config.yaml
d_model: 128
n_head: 2
d_mlp: 768
norm: "rmsnorm"
norm_eps: 1e-06
rope_base: 1020.0
extras: ["a norm on each head", "an embedding shortcut", "learned residual scales", "skips across layers"]
init_std_qkv: 0.0405
doc_mask: true
train_tokens: 196000000
Each number is 500 + 25 x the weight over its row's rms, rounded and kept within 0 to 999. Layers, rows and columns count from 0. Numbers have three digits each. The size before them is the row's rms in percent of the matrix's.

# down: layer 2 MLP down (transposed), 768x128, rms 0.0183, rows 211-235, columns 0-127
# up: layer 2 MLP up, 768x128, rms 0.117, rows 212-235, columns 0-127
down211 106:511481471495466461526504516514514439493532440500558501536479505499518501491485526499565464481490510461513538508453500474512512506459484481472485516509498511484461493525522456504522499533549481505504511495496464486482434472478528524504481542503486497506537517479517491546479497520541537533537487528498470475480502557505466507494509486475505522526496489510488498511490517482480475511519
up212 096:514499528462528493493492483496477541505522507527485490458496501465545515541493509492496496539486527524542529524511506512516475517448481500491501487496419503513525521510486489505534515508529474512506472528526476470520479473485520511518529493541487486489519448484482466447512524506474512538541486496478503469473506495492495513513507478508496510503517552532478527474538545478559509467553
down212 103:546468493502473463515525539510521504489515497492534487496533501543460508465484507543488452481492498499514471499501541543519459463512530490494533522460480478503533498487554531499527452525524505522508482557515506502490480572470469516464462465528479501508498473526515548450496509509503511465485557496481516527512539482517498486497492498511489512511508520504516531499495520487506485501525
up213 092:498520521527471520493522505478488498487526501482507497489485482491508506498519489478504510477558488495484534503492494470441462518504509471466466485492511512497450533520534513512492500511518519525550482538500462504529438528485510522492403487484532498532491533446508483501518517503531479516460492494494497467481503436512441491462538498501492495487506521520459483521471502495520525491509
down213 104:483514470496493444490552528493474499489512492515513505481474481515529503492486485522444498498512504499453517552493516452517493495561544510510470489503492512500526513532514461549543509464487491495480536499509503496511479489476539510504511505475487563488530470457510497498481530458454498487446477503510455525509492531471505478506477522521460487500471520478513487451454516520519512480504
up214 095:505510507470532481542486499474462491496489460496480526513562512465461511508521486497483526521532512463503482532515485465443485500500494482482499541494507429509526503490538476499547496506521521479521532494475461491521529490475480481483523500484466468500513547508532505512552481549550490519462482482514492498514483513484521491547473520486498479478507487514477528530518470505457507550515
down214 100:501472499495492484525524529514467464489504489520480459522498489497478524528505526445468505500487496469491509487482519503507470505559560458503485472541524471547510505498493495560529542490477501534501456489493431528534483476501513500503489491490526503521464481477504483499489515491486494497516514475521467504514484492436530493534500488468487541490515468497457519510507479524475516567528
up215 097:509480456541479511519530463467511509522499518499482480479489480530478540465524524486533517534476523556518501508495491531467498498482459481463526466507512481430542528499472471501525464488536475553463480516504507474493508497471509492516511492482507508505537476511550483471493507479511496534500525523498481516443512498501517515511453478498540507500500504491437517539523526509533534504509
down215 102:475540464551502487482484478464497484515479498462480523506517485529485506543451470524545514502480462512522499512494518522436493525497503434526517485510475468514464505478501514471486481524530542486510491453527464505510478530507509513504440499492501483495516478487512515508517507507542475481492544514483509562510498520519493540490497471504504496476516485541522504495457510507535537539545
up216 099:524510492465511525478489518526469488543524506501511471470490534469518494487502506487544481512501502489514481501475436498462434513489529496514499505514543460508537518540488488492507505485512539498518497523469505504482491483528490506524477470519462528493510503482478515538452445500529486475471486532522501500532448484464484509458500493513486490499501489465458485462481546526540572483494
down216 094:533536460473544494494472510505490483515524528476479461507459512479522472477480550482476489495506492496506452515500492499564487506505491483438498536525517455506494483477544518527490501490531465524502458480511518533491495506499476459520455494463496499448520542495496479541487466493491498489447495515470492491485457473459447493470502484523491537506526518498492491514503522477504507473530
up217 104:494489522453464525509527528494481521491490515527517503474470477479520499480457549498485510489470477460474472511516500496498502526511485477493508513491452476492459464474522495509494500524505499483507484490536524416501513502506464438512505501502516437502470524527501518465485546489523488472530498531547510526530503520527495481524552507512523503527490525533514488512464501486554518476545
down217 102:533484526503507510521500471515497500508486510499497502517561463510472481479508541511536530501504482505503515514531530525543525460547494497521447513524489475506506479510469491520486479535467475457487518520461555518449488458468496466494521530471461490446493468527531499561501491502527491506505465506492486518509482513500505462487492510465462530483512482520545486548512500512501454488487
up218 096:487430500499517456513476495493518470538520477531525514507488542522480502554501484515519517492523492497469509506506502517531499487528466556468463502469503497491498483484541522461466470522529539488465501499451518493520521537475513471507528495466506502509487492563466466444508534534514498492479512510462483505472529503510484523454512491501489481554478506508476503470512516484512546514483
down218 097:548447487480510504473495504497453484497497516539497500549478537513513532516519536486524502450482478505526518548473543494535515525518511470486494484523503523451445473511453508499499458471515475499516503458489468492501495459513546494492528491517535461474507514539498502506488477510436516487472498516447509509534532503510459502491518548498477479503511491514473503525506503509465509479509
up219 094:523544483478528481554517510505476498464498523512450494477466522496503463539508502505515497448525511526486503519543511516481489506503510478490478538516508537506483530505518474513502460527497501539502505489481536495484521506481503507484410509516498461487515481480482524530507544483502489509491526511477493495529523468443476443470497513482455544522535489520478499444473465525483509506497
down219 096:455532538518517490493511487488452500507530517470537480474499480521487498522498513522460498548550512518510502473501472492497547485509516494528525481497484502514519537492440491489491491517494486531470524488534505470512521555469515508505501501524522503504521503503489469472476477470529495503492530504474432525490462507557488580507516487444544492471498500500478489480506525542500469493486
up220 106:513508492495512523476548471499528527492513509509496512521580546492510509499545495485504511506511484486466505508488496507502517527481490517449498472478510459522507538499503541472492460532524478536531520496472517513527545474502513517539496487533534473489510497534559516473559490461509471519483492545488489459482481528514526490485459472492527534504487510482477472503454465463466509508494
down220 099:533534488466545475531537474502519492495489468503475515485483528454471501503461486461493535539515475536498531503444489461511492508517531486503458478495480507518469522514477557515496518515498486476472501480486487518520472501516462470477549505498485474472518499496514521532454503553503517538502459498514474509569512506512479476516516496534510524490541511524495501459542495482533517474505
up221 093:492504499542447501515521534512472513482518468537463541508492495476521530488487470496535519498527491523519573485539508542471515494501526453465536489491559500520480526511528481499528536493575524532480496470531457465468525518512492482502491528449514494493500492557514497517539506513485498483481499485548490502493488547514493510497477544506526499500494490497512503467489512514515508506488
down221 103:517500498529513458521465484497466482467511497528510507488521494524504498507460497553516524499496491484469513492490538537458507473505509484495515530513483490513518505500522462470510544479462522514554477522475482482477457475471513519498485468503513443482511492534488523489442509505502487483468472511503511497525462534415485470479479489496480491558491497482517472512463495519468521473445
up222 103:488486499499493495493455473513500531498522465502519539471545486493516507502526518512512530497510502497454471483553500503515546483486469458480545520481454491499535532511528488520470471543462507488493504550487534496482503511530464490525526475533514539506560473505523473448519516486517505463542501526481530511471476492492496496541473532487536497483535467480466466530499498513473520508481
down222 095:523488531503504500468508468462491498515492469523488513518526502481494446479496481485456481495511483505505496540471470519475539468549535500528523510523492459526511490494490519552527533497462538506478504467506487486489506466517497484489499522494527500468506494530465492527505500519502472521509471481461504484521489529490524511483519537502467543510447467490568543548507557503494522560503
up223 102:475505489526510471511498520539532485495545544436502499504463480509469454472514472472483472497488498503518530513484516532492536492461490466469438525537528483517507459460503483504507509464524470455483486498511494516532503481543463488517496494522521514518512539509514470489558482485472484481520509538519493508489542502523520481479519491519465482534472480491518513458512501540536542494502
down223 096:505489463542494504511472503476460473497525538525539515523493478498517510497482495466510512499491482510547513474464483518488469457498528484522461498499496488489445492525497517501513519468513507448498443500487534494517504481518553453504492512512469511552522517526502447519499476512489459519505492470473506500520539508523532495499468517445503413485489494520522480511519473468500469493479
up224 108:493569489501499512534488523476575517518474517470491487491493514486541511501527510486512539526525457459489507533498503527517516478523502511490508479528499489472527519532465500482526490508517512506504471494508513483535537519490529525546488538487511493456468491530457485488473541466536466501551498483494497487551512526453517530505547481510506530491535519510452504503522553500484516500500
down224 101:486491480531505458519479506525535465545506494501515488556530487486536460495461486521501531498492468525493528510513523474528473485513500478458477495542517472540493485512503523490470515523509502521526528489461532515531502495537493483503487559493531525499518494511483502502502495515507487483561503425454486485499514549493478488485503513509555451501481453518457492516527510524499517468476
up225 090:487512479505473478536477468537443519511446496522484519484494500510498487549537508499483452513488504547508481466537491499509469511496497507524498553503510512507526476530523458538518488492482466534465505515494538479548523464504499529548480493487477512522552476506491429469478536492529500509508501489513440501496476479488507511474484510517504479465492517476512542504528474480486524470516
down225 098:472447518485547451514520508490494519495446464484542495528500537537505495502546489484498461466538491504476500515482502514498468500510489499512506523525505479467500495476533478401512538496482506492533514468531497512516496535522482473473501497516532455473467505518495507515510541497520507482488489518511483535520441515456470510529470509485516504467498486503484474486445476481492508511515
up226 098:509489480504494517511479490546511516501511495528509547487524506467529463504498442491472490445476492539464496473471515491506474546465480465518525480489484530504530498523489500491475499521488505499521487537469484453490495491480547545489465526520538474466484532518544481525521513497500481482484440491520485536515476514501470490507513498484468480509486570517536478540478473468493472531502
down226 095:483494436487482469463489465472505516541438523467485483522480500515526505519488497479470537555506479501490516532550450512507513487503481519570491509449541487527512494504492500491476506490526487494493498470544504442466490496516528485538526468495518519503507494496516504498492487560523484516540529521504512492478531519468495480481566494502510501505500488508538485506517504511496543485523
up227 097:485466499532483505502510520502547537556536516481493483522535512468485542489561487458495498477490466458494516510517503497449496504469515513496502512537513476525493531513546517478477496478496507489478510488508509507463495474529510518494499471548520444498510547525511530442513508479488476461498500473555540443499518520537487484520490498476485498504479496509484476559467511489524496508492
down227 098:455472513478517463512513506480504511503534498470495496529471470467526474497492543532486494533496472483474518503435524468532504507507507500484500468475495502460473500496489502549521463483531526497488489538520505533510535465489526504512509516499508477507465441467468549577482495498540536520513500455508478486525509500445459504496489438513505502486521504532515518506502502502534506525496
up228 097:488475521482472497502492490498473491460510493520473517525508516522538470497495497500465472508506476484509517553478478499486516466484526530494470515519512536492464484512508507551508523505477502491474507526509560473549517516528514509535473499533462489419491525533478477481490500530485407507488476528464469505539490519489514510497541453515498492467499492527531495477467522491483486480491
down228 104:487506528501479506482490471507497499496491461497507488516432522484489474508510472490474461528502514483505511480480531505465477515533541508505484518524504450503537524495510495526488526446530527533447498468532465480505494492490565525507476505529429509512478528529494463521513519521525499463508490518521517507494486545493531465552532486531540490465465526483511530499482503520479489524529
up229 104:407528524469512478487507485465499454502495493476522459487505511510488512511485535503449503522466493482465497499539532471524467483508480505472476506507479530475469531460510525521480526469479489539495492503508523433547505505508498503444483484500492506467543554547501514513503503475496461513536506530499470476479477521501488517477489517475523527494530503480470484519517499501505491461523
down229 103:511522504501516518499474556517516487521488529518500491517568464532501488513509469471542522483469494517474472467526457542460503506501530480511528483531524496493485519554495485516515514520494476484523489460502532480489501509520475464537490512536498551482487482488519505476522515500501484494466514484524521478496462532447534486503482465542471510498553525510492438502518529490517456501534
up230 106:455504451519490529576554531457466482517512490516500486497471519494462499466520515525520516444481481500454530509474486495504485538473504522529513482484504483499534517526509493498490496492497502504497545512484493485472462503474462478518487524473514532497519530528500456482509501521556488499486504554518492503489528510498499483508515504518477535460436490487480510487453540450488492517485
down230 102:526515537479524486477494494517484491467495522485511518566483516534520487464492470504521494526535524519470472480540511477500560478535484491542483503521489498493495484516502475478489519487506470474472485526480503474432529496481493487537489510485532557526491485511578503521470532473508527474477457482512514534540496464490506503550508484505478521521504502546472519527531504511478487481498
up231 097:543505478518515477484481513470504537462552498485469488460512477529519531502520539483485524517524497474483500468507521489468482455519516510460493466503499483517457532462474531519489484513496487440516527532520485491495506495533510503537523567479509473504477535488503494506542557532510548518473464505542493476501511464476483497524506475499510489449535527514486511528492497458500503520512
down231 097:461462513487434522454478466460503496513449529480482479512530536436512503509539546499497475470467497484482497492491485498523475522496540520518523491496497505475526520502482439499534538512501539532497494527518483508498515509499527500490509499520493488496451481513481499497516538482510506521512487470521486483468505497465502484524527531522509508502449499461541522448539463468490469521468
up232 093:476523501492513479480507510496556502487505522483470508540474506475478477500486513469484484514480465499473517490524528473503508560524490483522522533539542485496503519504464526517427553478477477502503502489528502482458484518453497474516497529454527473489469492501459504504482493537529516503522488468462527540462500495486471497509510465515492516494520474442477460530506474445483496472518
down232 100:511490534508441498515501494534493504493466480522541495604496483527496511518556478521491533499530485459458489501520526535520497543531516521521512500492537479531465508505500487508549520499502552513493525501492518462478492544511522540539510509484492498512500484516494467469466494528527483532473480459479458520539495520495520506475478525536496510502491516472484491518503500536485499502481
up233 093:507501504512567516497499470507526515531530521529502536500467500485492502451480475517531541477503509484517502492480505513497460497498504456505488485516530514485540518485478530474536482477484495570478494464503523503477532494515478514539476539522442518486515475493466492510509490511523448493517524491478548515478503486486499473538495488500498452509473492469546433483491472529537466533506
down233 099:520462485490516506501528467508502500458473533530486515551506540535510494489528530483486501468516503500504462505511479472497496500515453501488489502494507447525518483452519478499497502500530516515507508509502501505509498498519503492517472512489535482503524510452479583553524508493472500451506486499507514570490550532527514476508468500511536487547464525536517513525483528486519524512568
up234 092:505495511528509443510514533521512508528531475489520516450539503514489469489535497489477515485515498515515494463477448526471501477472479509520526498479546478529461531482520496544548480540557521502440544553498529516522503506495485513523504492466496562472519471507508484502498486485538507468513470476542482507498511478464514519529474481488515527504517487473516472494535508491476481494526
down234 102:498545472563503462493513511548480474507500484558530509452508459520514491484475506482462501499492515507513509476470529520556497529463528505520442516517504507520476474498532455528520458506538502500466517497547467511524458539527504516495475474492465490470467486476488493494546521523541514509479514478515490497472506505513494496503472488529483494514523492518511483515533514511445508513539
up235 105:483488466487504505505508486505545523518510472502494480545470508516488524504515535489503515552489536545476519520509490473510529489476448505495500492499484491537521499543527475501529507581494472517492493489526504539510519533508469526517512524515506493510501554486481520499513533512467450515495520543461545524505463539475475559484474493519470489518466485487510472505526527550506521464503
down235 107:462503458503489479512479499509524524440476509490509499487473481476507536494487528499537498476482468559413510493502544473461529465480527501512508495484481468498477478548489434461523474469498533511504524541493491510516509520479499507523473511482527511535453470466541546540531497539492509521489496513522473527519520501468492508513493478506489520505504488520474513489521533494511508515492